Weights of a small transformer language model.
Size: 22 layers, 4 heads of 64, 54.2M parameters.
Each number is 128 + 24 x the weight over its row's rms, rounded and kept within 0 to 255. Layers, rows and columns count from 0. The size above them is the row's rms in percent of the matrix's.

# layer 8 MLP up, 2560x320, rms 0.0589, rows 1560-1602, columns 0-79
size [105  94 119 123  95 100 105 121 118  82 113 115  80 112  96 121  82  99 112  93 105  99  92  99 116 102  98  86 109  82  84 115 119  98  99  93 100  88 118  97 106 101  93]
[[120 116 146  79  95 160 130  91 101 152  84 146 135 103 110 124 144 114 126 110 122 111 166 101 132 129 113  82  99 164 107 136 120 136 106  81 150 114 100 116 142 124  98 134  64 137 117  99 134 122 141 110 112  92 126 154  83 141  95 108  84 164 137 120 109 108 179 146  94 147 115 101 138 117 132  96  97 105 107 143]
 [167 143 153  98  87 110 189 132 104 134 124 147 141  87 133 152 127 173 108 101 121 124 137  64 127 127 172 142 140 150 142 129 156 155 119 115 119 119 142 147 134 138 168 163 152 160 121 130 130 140 123 128 146 120 115 170 137 140 127 148 119 143 171 103  95 136 118 105 140  99 104 119  85 144 103 111 156 104 157 131]
 [137 147 116 127 131 116 129 107 170 147 128 160  96 118  92 159 146 131  74 146 116 106 171 116 126 127 112 115 136 157  89 123  91 141 144 126 148 115 130 104  91  96 127 117 134 140 110 104 168 120 160  63 130 132 152 131 124 142 131  94 112 155 138 127 121 136 138 136 120 116 130 145 168 105 118  92 138 144 124 103]
 [137 122  69 168 101 153 153  97  73 142 120 134 145  91  69 140 135 134 130 148 139  82 145 130  96 146 130 132 126 155 121 142 178 138 111 143 138 169 132 133  97 103 129 125  90 172 153 110 163 142 122 110 168 111 128 141  88 156 154 108 143 136 123 123 124  86 140 100  62 154 104 129  98 150 107 123 140  98 116 159]
 [172 123  86 127 132  95 122 146 100 137 116 172 136 137 105 164 149 155 131 128 111 129 127  98 155  80 151  99 141 151 121 115 135 149 127 104 119  96 123 144 151 189 172 153 157 153 118 113 174  96 120  91 147 114 150 129 150 114 133 104 130 141 171 106 100 126 110 121 173 166  92 139 136 152 102  70 137 135 152 128]
 [167 127 121 111 113 129 134 127 132 161 111 127 152  79 121 158 116 143 130 155 107  99 109  84 110 121 158 101 151 158 135 143 158 114 155 137 113 156 109 122 127 134 122 110 189 142  98 143 168 153 146 108 185 150 124 142 122 130 133  99 120 120 121 112  68 139 118 126 123 113  95 108 128 152 100  90 121 127 124 152]
 [144 116 106 129 147 148 175 131  85 155  98 137  91 111 101 129 117 123 131 151 103  97 105 144 108 120 128 176 143 139 116 140  92 142 113 150 152 136 150 140 136 156 125 157 143 149 134  99 147 117 141 154 127 106 170 124 126  93 171 141 153 140 142 117 104 164 136  91 141 149 107 139  90 124  99 111 134 133  93 109]
 [163 149 168 139 161 113 168 142 157 156 110 133 105 103 149 133  72 134 121 163  92 134  91 134 121 112 141 109 140 154 138 144 130 110 150  84 143 128 124 151 104 143 139 109 186 121 168  98 154 150 158  76 159 147 130 181 152 124 145 110 103 110 113 126 129  88  80 127 144 129 113 142 124 126 120 145 148 125 181 133]
 [132 142  73 135 133 126 145 120  88 144 122 119  63  81  93 153 129 104 167  82 116 108 139 129  92 111  97 105 143 163 105 103 104 140 131 139 144 111 117 163  89 136 126 117 178 131 160 123 175  81 157 100 138 135 192  83 134 135 102 120 129 124 140 125 120  91 129  73 131 148 105 121  88 125 102 123 111 116 132 110]
 [152 101 100 106 101 170 145 117 119 123 126 152 115  85 121 121  90 111 113 142 113 130 130 136 129 120 150 137 136 187 134 140 103 141 132 126 124 136 110  89 116 131  96 134 109 135 114 125 127 159 139 144 134 120 134 135 153 141 114 152 120 139 175  84 107 118 181  57 135 165 103 129 110 113  96 117  94 122 127 119]
 [128 114 130 143 148 173 178 142  96 118 143 179 151 136 105  73 107  86 138 120 108 100 120 101  78 153  96 110 121 123 139 129 171 144 114 159 158 166 177 132 135 121 126 105 147  88 124 150 125 143 105 118 136 129 139 150 123 127 142 111 106 136 133  98 116 128 149 121 117 114 124 112  86  91 128 117 112 135 112 129]
 [132 121 160 128 164 161 146 134 135 172 123 153 116 133 114 112  99 185 109 150 127  90 104 118  76 143 151 165 149 145 154  73 125 119 105 110 118  88 127 116 128  96 142 102 102 142 116  77 146 100 112  99  94 149  99 127 143 134 141 154 115 119 105 107 118 113 122  68 115 111 118 148 124 108 115 139 160  92 134 124]
 [170  94 111 105  93 124 145  97 122 129  87 167 145 115 124 151 109 102  95 141 109 114 116 118 175 111 151 122 136 167 138 134 114 163 106 114 136 117 103 123  89 172 114 129 101 151 143  79 140 130 141  97 152 136  97 153 113 112 133 134 129 130 189  97  68 138 159 125  89 146  97 107 114 103 117 118 117 117 121 136]
 [143 153 149 153 171  92 106 128 162 120 109 178  93 135 150 149 176 127 111 161 147 139  92 108 140 167 128 125 115 141  72 151 168 103 119 138 139 167 131 127 126 141 120  96 150 101 124 112 161 157 127 134 141 100 119 124 146  91 141 151  90 106 172 116 138 146 115 152 172 135 116 126 128 127 129 130 170 168 161 146]
 [195 115 158 126 103 128 142 126 127 154 103 125 139  97  96 116 112 151  78 106  98 123 122 101 145 121 160 141 157 125 147 148 134 125 110 155 135 127 114 168 100 170 140 199 152 166 159 127 159 139 118 115 159 117  70 153 117 147 136 151 125 142 166  93 122 126 141 117 149 121 102 126 169 142  76 111 158 134 126 143]
 [150 140 143 158  94  85 111 105 115 127 125 162 100 123  73 161 165 107  74 108 157 126 113 104  87 159 128 117 125 144 115 126 100 131 120 117 160  88 134 167 107 134 102 114 120 137 127 140 150 120 140  88 179 108 173 143 105 114  87 127 111 115 139 123 131 132 179 106 148 112 122 101 121 120 111 100 146 130 134 129]
 [173 117 105  84  87 128 121 114 132 132 106 151  96  95 132 124 108 131 119 113 121  94 118 140 136 137 148  90 171 168 120 132 132 136 135 124 150 122 127  88 103 140 107 118 132 174 115 102 141 138 144 142 119 129 100 126 150 111 145 148 100 118 190 106  83 108 152 112 102 158 108 131 125  93 108 110 113 119 130 123]
 [133 149  87 134 140 102 120 123 130 131 139  81 121 125  58 137 115 159 112 127 144  81 168 109 109 114 126 181 109 145 119 130 147 113 154 165  86  96 165 124  94 124 122 137 149 145 117 115 128  92 129 123 131 156 116 149 121 117 157 135 120 105 126 114  78 139 126  93 121 138 128 125 142 123 132 137 149 155 146 103]
 [128 126 126 120 165 130 134 139 147 142 130 114 139  62  92  97 146 141 103 150  94  97 150 107 112 122 122  84 160 152 151 111  89  93 134  98 105 129 143 107  93 133  71 132 122 112 161  81 158 112 175 115 139 111 110 127 108 110 119 178 122 135 140 114  83 153 142 149 154 123 114 124 151 175 127 109 108 134 185 154]
 [182 125 105 132 140  69 155 120 133 122 132 118 130 140 108 103 109 144  93 167 155  99 167 106 109  85 146 140 132 155 151 125 135 122 115 160 114 161 161 111 106 112 138 171 135 168 195 145 181 132 135 106  90 139 126 158 161 137 132 149  89 123 139  88 154 124 115  84 108 135  92 140 108 138  85 111 131 143 125 143]
 [145 120 101 136 106 164 154 150 142 120 134 130 133 141 129 104 157 141 125 144 150 115 107 121 158 151 102 148 140 171 161 161 118 126 140 110 106 132  93 113 160 140 132 149 147 120 185 125 104 116 119 139 172 131 158 166 107 137 172 141 171 135 149 124 113 137 109 159 141 128 115 172 120 134 125 169 141  97 155 104]
 [132 143 135 119 102 138 103 141 129 102 114 162 152 157 115 115 135 160 127 153 143  92  73 133 170 163 156 132 186 103 142 136 138 130 139 110  96 123 116  73 141 109 142 137  66 125 123 115 105 157 136 131 152 125 131 154 143 133 118 119 122 177 106 117  75 136 127 158 139 136  96 128 135 103 103 127 112 135 141 115]
 [158 123 106 113  89 120 150  86 111 141  64 164 116 109 155 162 120 144  91 126  94 128 137  98 143 136 165  92 137 147 113 146 131 164 127 134 164  84 118 137 148 151 153 140  91 140  89 106 116 120 162 129 104 122 128 127 128 149 106 105 128 161 127 104 123 102 150 102  81 136  98 138 134 152 103 108 116 123 149 103]
 [143  99 109 132 115 132 115 117 116 171  76 161 141 135  79 113  94 149 135 170  96 125 135 111 115 130 137 129 131 146 126 126 106 123 134 130 125 152 166  94 119 165 141 155 103 142 149 137 115 143 150 123 123 141 124 150  93 133 164 137 124 135 181  85  81 149 143  94 103 169  98 141 143 112 101 107 116 106 123 147]
 [124 126 113  79 151 121 181 139 153 136 139 121 117 105 101 148 143 136 162 150 102  87 150 121 123 101  95 159 152 166 174  86 101 139 152 122 145 149 137 117  95 135 122 106 129 129 205 145 174 132 136 114 137 123 140 126 124 134 113 179  90 109 158 113 149 159 103 113 124 128 117 184 166 159 114 160 187 152 140 156]
 [155 103 153 166 132  97 123 111 106 175  91 100 167  85 128 124 141 130 131 111 163 132 160 131 146  83 106 163 119 141 111 103 175 129 150 122 133 144 123 169 144 176 128 131 153 143 113 128 174 151 135 120 160  94  70 169 151 111 156 105 147 132 181 127 129  94  79 155 152  99 124 148 163 156 130 139 151 133 175 150]
 [173 121 123 141 134 119 124 101 129 130  90 148 130 138 129  97 117 147 136 130 131 125 115 135 122 119 175 137 136  91 120 111 152 141 108 119 194 142 112 152 100 125 117 137 113 163 156 124 187 120 128 135 166 120 138 147 134 117 165  77 108 109 132 120 112 107 119  87 105 162  85  94 107 141  97 127 113 131 117 117]
 [168 100 130 128 104 122 143  80 150 153  64 122 132 113 104 139 142 133 105 121 101 119  91 133 161 115 144 165  94 166 121 141 108 152  78 121 111 171 126 117 109 140 100 144 126 163 152 104 132 140 151 137 195  90  93 139 129 120 135 146 114 107 157 110 101 158 149 124 119 141 110 127 121 120 100 120 149 110 128 132]
 [138 111 142 162  90 144 161 126 136 168  89 155 137  93 133 186 113 162 111 147 136 107 112 102 111 156 139 150 175 130 134 152 127 148 130  82  74 146 131  90 142 125 152 215  73 146 131 114 131 108 154 108 167 135 133 153 124 148 136 136 155 197 121 113 126 120 151 166 105 139 114 165 139 130 124 125 129 117 133 130]
 [177 107 106 124  88 134 148  67 118 163  67 137 133 122 133 169 170 169 107 120 136  80 118 133 141 111 154 130 127 171 132 143 123 172  97 131 137 172 129 136  90 148  99 131 114 163 137  88 123 157 146 131 146 130 113 154 110  97 150 126 117  95 159 102 135 166 172 120 125 167 112 110 130 122  95 112 157 145 129 122]
 [157 165 100  94 104 106 163 111 114 176 121 135 109  92 105 144 153 148  76 119 131 126 160 104 108 121 150 138  91 130 103 141  88 177 138 105 145 121 119 133 120 126 141 150 128 135 156 121 131 146 155 142 162 120 148 156  96 139 153 152 127 128 113  95  83 114 153 108 110 144 103 111 102 151  95 102 147 131 132 121]
 [142 139 144 115 116  93 174 155 124 139 141 169 124 142  81 118 142 134 131 170 128  87 143 126  96 129 105  83 153 149 151 153 106 167 125 122 145 143 156  91 128 120 142  87 142 114 114 144 145 129 117 111 134 117 144 164 146 119 161 152 125 126 144  94 117 109 120 110 108 122 106 101  80  93 113 123 114 126 106 142]
 [164  71  74  87 128 186 115 125 105 144 139 111  77 111 132  90 127 120 170 120 156 133 122 127 155 155 115 123 127 135 102 117 139 132 126 146 152 134 154 142  99 160  98  90 169 159  79 150 175 125 148 107 147 159 144 137 115 116 183 101 124 106 129 116  85 143 109 113  81 125 126 120 115 115 107 112 116 111 139 105]
 [181 105 111 162 130 120 132  99 144 173  89 138 126 103 113 136 119 120 121 144 111 110 126 111 150 121 145  97 123 142 109 151 142 148 110  83 128 134  99 108 135 139 150 125 147 164 121 110 158 119 137 132 131 135 125 117 105 128 122 122 105 174 158 107  99 112 131 108 143 118 118 108 134 136 100 139 127 122 128 136]
 [133 104 110  89 101 151 118 134 141 114 127 146 123 130 139 188 140 117 120 174  71 107 138 131 128  96 177 130 117 142  91 188 112 154 153  74 128  93 140  65 156 114  85 151 101 112 139 104 114 135 182 124 146 143 134 159 121 153 110 142 103 159 125 128 130 146 118 110 148 171 127 147 156 134 139 106 134  94 128 149]
 [163  86 133 152 126 164 134 158 142 132 129 104 127 114 126 148  80 107  85 135 146 146 113 140 161 119 129 116 173 118  83 160 105 124 121 119 142 128 142 106 115 120 164 158 120 141 125 117 133 121 147 142 157 140 142 115 183 167  91 151 151 181 147 106 161 108 130  84 156 124 113 140 129 122 118 108 106 121 147 148]
 [164 133 107  92 113 116 150  98  98 143 122 109 107 121 122 144 155 117 110 137 107 142  95 109 129 101 130 110 124 120 123 181 111 109 139 136 146 176 134 108  94 153 115 178 151 138 144 133 123 164 133 105 136 102 136 109 161 157 108 157 128  82 159 113 109 156 176 124 149 149 105 106 139  95 106  93 123 162 135 119]
 [159  87 147 137 128 133 138 115  93 144 117 152 114 101 117 129 145 160 109 130 176 127 151 103  92 143 145 152 142  96 110 127 129 180 141 146  92 137 137 127 136  94 122 111 156 151 113 126 139 106 151 158 141 109 127  77 178 136 136 124 105 151 156 127 150 119 137 114 122 122 138 103 132 123 141  42 138 116 133 136]
 [127 143 100  66 144 139 155 123 122 128 128 203  96 134 101  97 119 138 144 161  69 133 100 122 104 114 134 165 142 130 144 138 121 128 131 100 100 134 122 108 148 192 132 137 133 109 123  88 112 136 156 135 152 130 148 120 152 108 151 178 116 137 154 114  97 122 137 140 165 151 120 166 114 117 113 135 123 106  92 137]
 [190 120  97 121 140 106 143  98 107 151 115 142 126 123 115 153 126 149 126 151 127 127 129 164 125  91 156 131 126 110 168 189 123 169 142 150 123 141 164 114  80 136 105 141 176 161 172  82 149  82 122 104 139 143 143 176 135 176 163 143 118 120 181  84 120 150 111 109 146 146 109 123 149 130  96 101 153 154 162 130]
 [129 133 108 115 116 131 107 111  96 156 123  80 173  98 127 130 171 115 173 129 135  95 112 116 149  88 114 145 102 172  90 172 146 157 138 140 124 121  95  87 163 150 114 163 119 100 136 167 130 127 130 129  77 140 147 137 144 135 122 127 148 146 155 111 101 103 147 140 104 131 102 108 101 127 124 143 102 114 129 111]
 [146 143 119 124 107 144 146 111 168 117 104 102 121 113 105 138 118 143 123 160 125 139 139 158 168  91 153 147 122 149 131 121 113 165 131  78 150 114 165 129 119 120 143 123 118 118 113 112 117 126 122 154 111  87 112 145 172 103  95 143 108 134 186  91 138 111 110 139 157 128  88 139 103 109  91 141 152 172  99 141]
 [144 124 116  91 119 134 170 112  88 157 127 154  90 116  97 109 148 110 110 132 123 104 150  86 126 113 151 139 124 164 119 115  99 145 131 124 151 137 148 136 140 144 100 147  98 139 119 148 172 111 155  72 186 109 155 144 114 156 110 154 107 127 152  96  97 133 186 122  94 110  84 156 122 112  81 106 140 126 117 134]]
# layer 8 MLP down (transposed), 2560x320, rms 0.0434, rows 1560-1601, columns 0-79
size [ 72 106 116 129  94 109 130 120  94  97 112 100  89 103  92 116  91  72 115 101  88  75  94 118 114  95 108  97  94  93  96 126 117 101  94  76 130  64 105 109 105  73]
[[128 128  82 167 129 132 136 136  97 110 177 122 100 122 125 160 115  81 156  84 115 140 131 120 146 140 109 114 131 138 158 166 139 137 126 136 106  97 132 159 121  88  92 138 120 143 153 133 132 105 141 158 134 131 138 156 112 134 124 129 130 112 157  92 120 123  98 138 116 178  63 114 129 114 149 146 153 138 191 153]
 [155  84 110 131 133 142 120 101 124 113 142 116 131 124 108 103 159 134 159 124 103 142 115 129 151 119 132 166 142 144 126 120 103 152 136  96 155 186 149 109  99 113 133 177 140 149 126 105 116 161 149 149 107 100 105 119 144 129 108 159 134 129 134 109 107 132 151 170 113 121 150 126  71 126 122 112 148 114 111 163]
 [111 141 137 144  81 133 167 126  70 106  79  91 117 124 120 159 182 177 148 147 115 141 117 122 122 104 168 109 100 141 112  91 110 118 152  85 109 112 122 162 104 126  99  98 152 141 139 153 154 156 110 124 109 171 121  97 145 162  83 107  59 119 109 142 145 111 131 152 180 140 149 142 125 137 123 132 124 122 157 181]
 [118 119 118 128 128 122 132 145  88 153 179 112 126 129  84 150 162 125 110 129 106 106 160 119 102 114 104 114 127  75 103  85 127 134 149 150 120 164 128 140 114 103  80 103 149 148 154 140 151 137 100  96 176  90 103 134  96 134 170 112  85 155 165 129 103  92 162 118  67 113 144 119 109 154 147 108 113 116 104 180]
 [127 147 149 145 130 111 123 140 124  88 138 158 159 122 125 166 141 158 136 109 168 147 107 102 119 123 135 133 122 159 112 108 168 147 130 155 136 141 107 199 119 138 135 186  95 164 162  87 156 125 134 127 133 156 127 154  96 117 164 136 139 164 130 143 139 102 130 149 141 132 139 107 131 154 123 132 144 112 153 102]
 [148 104 143 101 120 185 101 151 122 147 122 166 160 122  80 134 116 168 150 127  95  82  98  99 133 115 160 172 180 119  87  94 133 113 136 108 120 116 144  87 116 165 140  97 112 160 112 124 140  97 131 101 123 125 117  97 138 151 122  61 120 138 195 160  87 107 125  76 163 125 154 100  99 104 136 135 112 143 107 122]
 [140 117 118  79 176 139 127 160 120 141 108 197 108  87 115 135 136 124 125 149 122 107  70 112 144 152 131 150 123 131 116 138 149 147 135 116 108 123 150 104 126 110 126 144 122 154 149  93 102 132 172 153 113 117 105 162 110 122 143 130 115 128 147  88  83 101 117 101 110 144  99 130 113 101 108 132 132  81 157 114]
 [148 139 132 155 130 126 110 127 118 117 132 131 108 107 157  90 108 125  89 111 127 138 113 113 121 131 103 152 116 154 141 145 120 140 110 115 160 157 110 103 116  93 101 131 111 135 131  81 168  91 121 115 126 122 107 101 117 161 122 126 169 143 179 124 161 106 141  94 131 143 129  98 155 153 132 118 109 109  92 118]
 [116 122 139  97 143 172  74 143 101  96 154 137 136 118 124 130 119 110 113 119 152 136 166 140 138 133 138 212 171 109  77 100 133 145 141 138 149  79 135  85 131 102 132 122 121 133 111 126 153  80  96 143  93  93 117 159 124 153 130 101 113 160 182 127 110  93 124 132 177 116 129 134 126 122 114 148 177 122 159 111]
 [130  93 115 103 132 178 158 120  89 155  94 168 126  95 116  96  76 127 127 106  83 120 111 107 113 107 152 147 163 185 136 129  92 141 120  65 118 157 154  90 142 156 124 132 120 154 106 101  99 133 211 104 131 115 141 148 123 129 128 158 152 157 170 127 128 122 168 105 146 149 168 107  70 146 172 118  74 117 111 138]
 [100 127 158 113 114 142 142  86 145 133 113 123 118 100 130 165 142 133 125 155 128 157 163 120 108 138 143 103 140  82 168 114 101 147 153 134  91 117 105 129 159 148 153 168 151  96 159 109 146 131 115 111 114 155 117 127 124 119  98 163 142 129 130 106 127 160  88 179  88 128 105 147  90 173 137 112 125  83 133 164]
 [136 120  99  95 116 150 130 135 163 146 109 141 138 143  81 127 133 146 121 125 119 153 145 111 158 131 124  95 150 125 134 127 143 129 126 131 121 136 108 113 143 182 139 155 171 142 137 117 115 129 122 103  95 163  92 142 121  88  95 130 172 154 132 106 151 116 150 105 138 103 119 127 148  98 102 156 119 112 127  86]
 [136  81 135  80  96 146 181 122 122 165  81 134 114  97 109 112  99 153 135 147 118 140 121 132 123 107 160 143 143 180 144 138 119 142 102 104  97 172 134 105  97 161 130 143 132 180 147 105 123 151 171 130 123 139 132 121 134 115 158 134 118 181 173 136 109 148 153 139 102 131 154 140  97 143 163 115 127 106 112 143]
 [118 117 110 176 148 110 101 100 178 145 121 169  80 127 114 173 100 132 123 139 120 122 171 155 116 153 124 123 147 113 126 154 122 101 144 143  94 142 122  80 125 135 106  72 136 120 116 128 125  93  97 137 128 129 134 156 137 108 123 122 103  91 116 119  85 150 142 111 152 156 120 142 138 111 140 147  97 122 105 129]
 [126 156 141 158 156 158 124 102 153 133 146 124 149  99 128 152 157  88 125 115 149 163 156 100 168 133 121  88 124 158 111 109 128 143 150 146 138 113 145 156 112 138 152  90 121 159 177 125 135 121 150 156  98 128  95 122 135 143 126 118 115 140 160 148 167 125  90 144 108 161 133 145 126 161 102 142 162  65 125 140]
 [ 90 151  99 143 155 131  75 151 132 149  73  99 149 111 136 138 132 145 128 142 115 144 125 136 132 126 119 165 132 145  86 103 119 142  64 158 153 136  94 185  92 121 148 134 151 160 158 102 125 125  99 128 114 102 125 109 158 128 105 121 129 115 144 141 128 133 104 101 164 104  87 114 114 109 104 165 122 123 117 112]
 [142  84 119  93 104 154 126 137 104 145  95 131 145 106  93 139 105 126  97 124  85 123 124  98 122 118 187 146 117 167 118 135 122 149  79 129 128 151 117 102 113 151 152 123 156 162 137  98 156 146 146 161 114 117 103 121 154 143 193 123 137 133 162 150 108 124 171 103 126 130 147 102 105 142 149  95 116 122 146 130]
 [139  95 122  99 104 178 147 140 132 127  91 149 169 139 154 136 146  93 157 153 112 150 125 116  97 135 148  84 125 103 173 113 137 170 126 147 111 146 116 152 123 139 126 101 124 152 117 114 144 115 109 110 113 156 150  98 129 142 103 143  98 128 120 107 176 138 105 130 111 112 111 163 107 138  82 147 145 134 103 116]
 [163 151 125 115 124 121 166  97 120 117 104 139 120 160 164 123 100 134 118 170 158 154  96 180 109 163 141 139 133  80 140 109 136 126 155 133 140 131  79 120 121 130  96 125 131 127 134 106  99 132 150 140 134 118 140 133 131 136 158 121  85 121 135 107 135  95 157 125 124 114 126 137 103 104 120 102 178 131  85 143]
 [154 141  93  96 118 107 156 115 145  92 123  88 193 138 102 115 137 155  93 116 153 122 152 138 141  94 183 118 116 123 152 118 126 133 151 102 163  97 131 137 133 146 150 143 122 147 141 128 116 137  83 129  55 157 116 101 153 113  98 127  96  91 138 154 165 120 146 167 153  94 164 137 137 146 124 112 133 150 138 148]
 [119 114 164 134  75 109 182 136 146 153 146 140 104 100 102 158 120 133 118 124 128 115 106 154 163 105  88 118 186 138 161 148  80 113 168 114 120 134 105 125 182 148 141 157 129 156 142 104 154 118 145 106 121 134 136 144  99 131  78 122 124 107 107  91  60 105  89 162 170 140  79 119 113 132 129 138 154 116  40 148]
 [122 153 135 114  98 157  81 143 126 117 170  84 134 153 119  95 147 135 120 145 136  94  66 135 124 120 161 156 136 103 139 173 127 155 135 158 132 148 111 149 176 130 105 120 124 158 141  97 168  87 145 102 151 123 161 117 130 123 144 131 141 138  90  69 142 162 120 115 166 103  74 130 105 144 145 121 103 102 112 111]
 [156 103 144 120 104 129 183 132 108 133  80 141 161  98 145 160 131 149 109 135 101 111 116 134 160 163 130 101 160 136 153 155  91 133 130 105  97 158 143  77 140 172 127 147 118 114 108  70  80 152 172 111 149 141  86 109 127 130 146 164 130 153 149 161 104 150 164 121 111 143 127 155 154 112 144 136 115 125  94 118]
 [131 183 122 119 113 130 164 130 120 114 164 104 124  94 165 131 133 130 104 111 163  97  91 149 150 128 158 100 135 125 144 163 153 158 144  97 141  83 130 157  75 105 117 102 146 111 128  96 112 115 122 146 137 149 111 114 126  90 101 126 106 122  96 107 138 103 135 135 168 131 111 122 128 139  93 153 144 161 157 160]
 [120 168  84 133 174 128 122 142 159 140 100 104 104  90 102 104 111 127 141 131 119 126 159 166 111 143 128 137 104 109 123 151 116 118 147  99  99 148 135  88 146 109 100 188 136 140 169 107 147 113 146 127 160 133 122 108 101 134 103 112 142 133 121 125  93 156 131 108 112 113 106 163 142 132 107 112 120 128 187 181]
 [125  98 155 127 114 184 126 117 139 171  96 147 142 146 141 118 120 155 168 120  87 125 146  93  85 126 100 108 153 160 133 140 110 162 111 125 111 114 142 123 152 106 107 118 115 137 128 158 160  98 168 113 165 122 151 138 126 111 171 132 134 108 126 101 100 137 115 106 170 146 131  82 102 144 116 127  78 100  66 135]
 [173 118 137  92 113 134 125 164 152 130 120 151 125  90 136 144 161 110  92 165 105 103 129 125 120  91 133 146 118  99 118 116 147 167  92 115 123 118 133  95 100 139 138 151 106 150 139 102 113 106 137 154 106 101 107 107 112 113 141 137 131 138 135 131 104 125 134 126 124 134 118 154 133 107  84 136 149 117 129  91]
 [158 103 129  88 102 154 157 114 120 138 103 119 132 106  67 172 139 174 117 149 125 109 106 108 103 161 156 145 156 140 127 124 131 129 125 115 125 168 154 123 123 148 124 115 115 143 145 104 142 119 162 102 153 114 128 163 131 142 137 127  82 121 155 116 133 145 158  89 106 136 151 115 134 148 144 147 130 116 122 153]
 [140 132  96 148 110 129 138 171 138 145 126 152 122 125 137  54 154 118 114 102 110 122  90 129 138 123 101  93 167 104 105 111 165 135 150  74 103 145  78 109 112 135 120 130 130 168 133 118 121 136 129 116 153 117  78 142 126 151 120 117 122 149 132  91 106  77 129 106  86 168  88 145 136 113 164 150 161 119  88 167]
 [142 121 143  69 118 175 148 128 128 175 107 118 123  97 119 139 157 164 153 173  89 123 108 101 131 136 132 156 150 169 135 157 103 142 106 119 155 166 138 101 119 142 119 113  97 151 154 110 146 133 147 105 137 137 146 134 130 134 160 118  97 128 169 123 122 151 141  95 101 146 181 108 141 158 160 109 125 106 141 166]
 [148 153 145  74 113 138 174  99 140 125 111 137 145 122 110 115 127 102 105 133  88 116 137 113 102 112 154 185 163 107 128 113  99 163 115  73 157 124 114 134  67 133 145 137 150 166 122 135 122 116 140 108 170  95 109 120 156 128 146 145  75 128 150 184  96 145 149 110 157 123 175 169  91 110 139 142 141 158 119 142]
 [121  61 152  94 137 136 159 148 106 115 124 138 119 138 121 105 126 113 137 103 146 154 133 144  95 102 116 112 119 142 110 166 122 151 156 138 112 146 108 136 146 159 118 110 180 142 114 134 122  93 115 170 126 139 121 104 159 106 127 162 119 169 131 136 154 124 149 162  99 144 123  79 111 145 129 129  89 122  91 109]
 [153 125 150 150 116 113 130 126 142 100 150 112  73 165 176 157 129 103 130 119 146 174  94 116 111 162  84  91 137 144 119 171  68 145 137 145 148 127 151 131 106 132  68 137 150 144 169 153 132 127  96 188 115 149 136 138 140 131 143 104 125 149 137 133 148 167 111  75 140  41 145  94 147 111 121  81 150 131 128 104]
 [173 120 188 129 114 131 120 107 159 169 103 143 151 124 141 114 100 127  92 129 118 113 122 116  77 118 143 168 141 204 156 148 148 116 111 112 122 140 165 122 106 137 105 120 153 136 124 118  97 128 120 115 154 124  88 164  55  96 136 138 103 145 142 148 149 107 155  90 128  96 127 117 125 119 123 134 104  86 105 115]
 [114 164 124 154 169 123 108  96 118 175 110  71 114 112 134 121 137 133 107 111 115 137 123 142 108 126 100 127 149 135 118 125 114 151 112 136 155 101 133 188 115  98 131 113 129 122  97 132 132 145 103 128 140 126 116 126  59 101 136 119 125 105 172 117 127 128 106 137 121 136  92 150 130 103 118  80 152 120 101 122]
 [140 104 156 156 145 127 125 132 133 140 102 102 144 135 143  90 105 102 115 106 125 116 128 128 153 123  65 118 152 125 173 139 152 141 107 134 137 149 108 127  99  95 118 165 116 140 166 116 159  82 149  78 111 131 124 105 124 122 129 142 121 142 127  89 154 108 131 115  72 172  46 132  70 133  87 154 126 100 143 128]
 [135 160  89 142  74 206 168 107  82 121 115 105 115  76 102 129 106 130 111  98 119 144 155 130 112  92 168 144 119 161 128 119 126 166 101  93 148 158 142 141  99  98 117  96 171 142 175 106 152 159 134 125 137 130 108 145 134 114 160 102 108 123 113 138 110 158 121  71 127 137 137 128 133 121 136 110 144 122 153 142]
 [134 125 147 114  77 112  88 114 169 121 114 127 111 147  76 115 167 159 123  88 110  97 115 138 101 126  97 128 177 136 133 170 120 120 104 144 120 139 139 118  85 110 141 151 121 112 143 144 146 185 118 131  96 143 110 152 121 146 142 138 133 112 153  51 146 137 122 137 127 132  56 142  97 137  75 157 130 121  94 128]
 [148 112 147 125 168 164 146 123 148 115 112 134  78  79 130 113 154 159 160  95 118 122  90 126 123 121 154  90 182 144 111  81 126 109 116 153  98 110 113 111 113  99 138 147 135 158 119  84 124 122 123 102 166 165 134 145  94 143 133 143 111 151 103 115 122 106  85  88 141 109 121 106 148 156 129  93 125 120 186 123]
 [108 178 120 148  99 170 156 125 113 107 111 123 133 160 145 135  99 106 132 133  83 128  90 167 109 119 122 137 132 171 131 123 149 173 122  95 135 154 154  89 126 136 120 119 124 158 166 104 158 123 176 128 102  85 145 156 112 109 150 146 116 125 153 155 141 167 101 150 135 118 134 111  47 124 130 155 121 120 143  90]
 [158 113 153 210 106 115 118 180 131 124 120 145 132 171 106 113 109 169 104 151 130 156 102 117  95 154 110  90 184 127 112 109  97 127 146 152 123 133 164 138 117 152 155 132  98 156 127  99 104 107 123  85 136 131  96 114 111  98 125 154 131 119 115 113 117 124 125 116 133  88 113 115 137 122 179 127 120  87 106 162]
 [155 124 157 177 122 164  85  86 120 116 146  88 174 134 136 111 149 158 107  89 148 122 134 135  95 152  95 142 101 132 123 152 141 162  98 145  96 144 130  80 106  92 106 143 117 186 183  82 156 132 109 136  91 125 102 140 145 140 114 104 128 119 159  74 105 155 116 148 152 146 104 113 150  97  83  87 152 172 114  90]]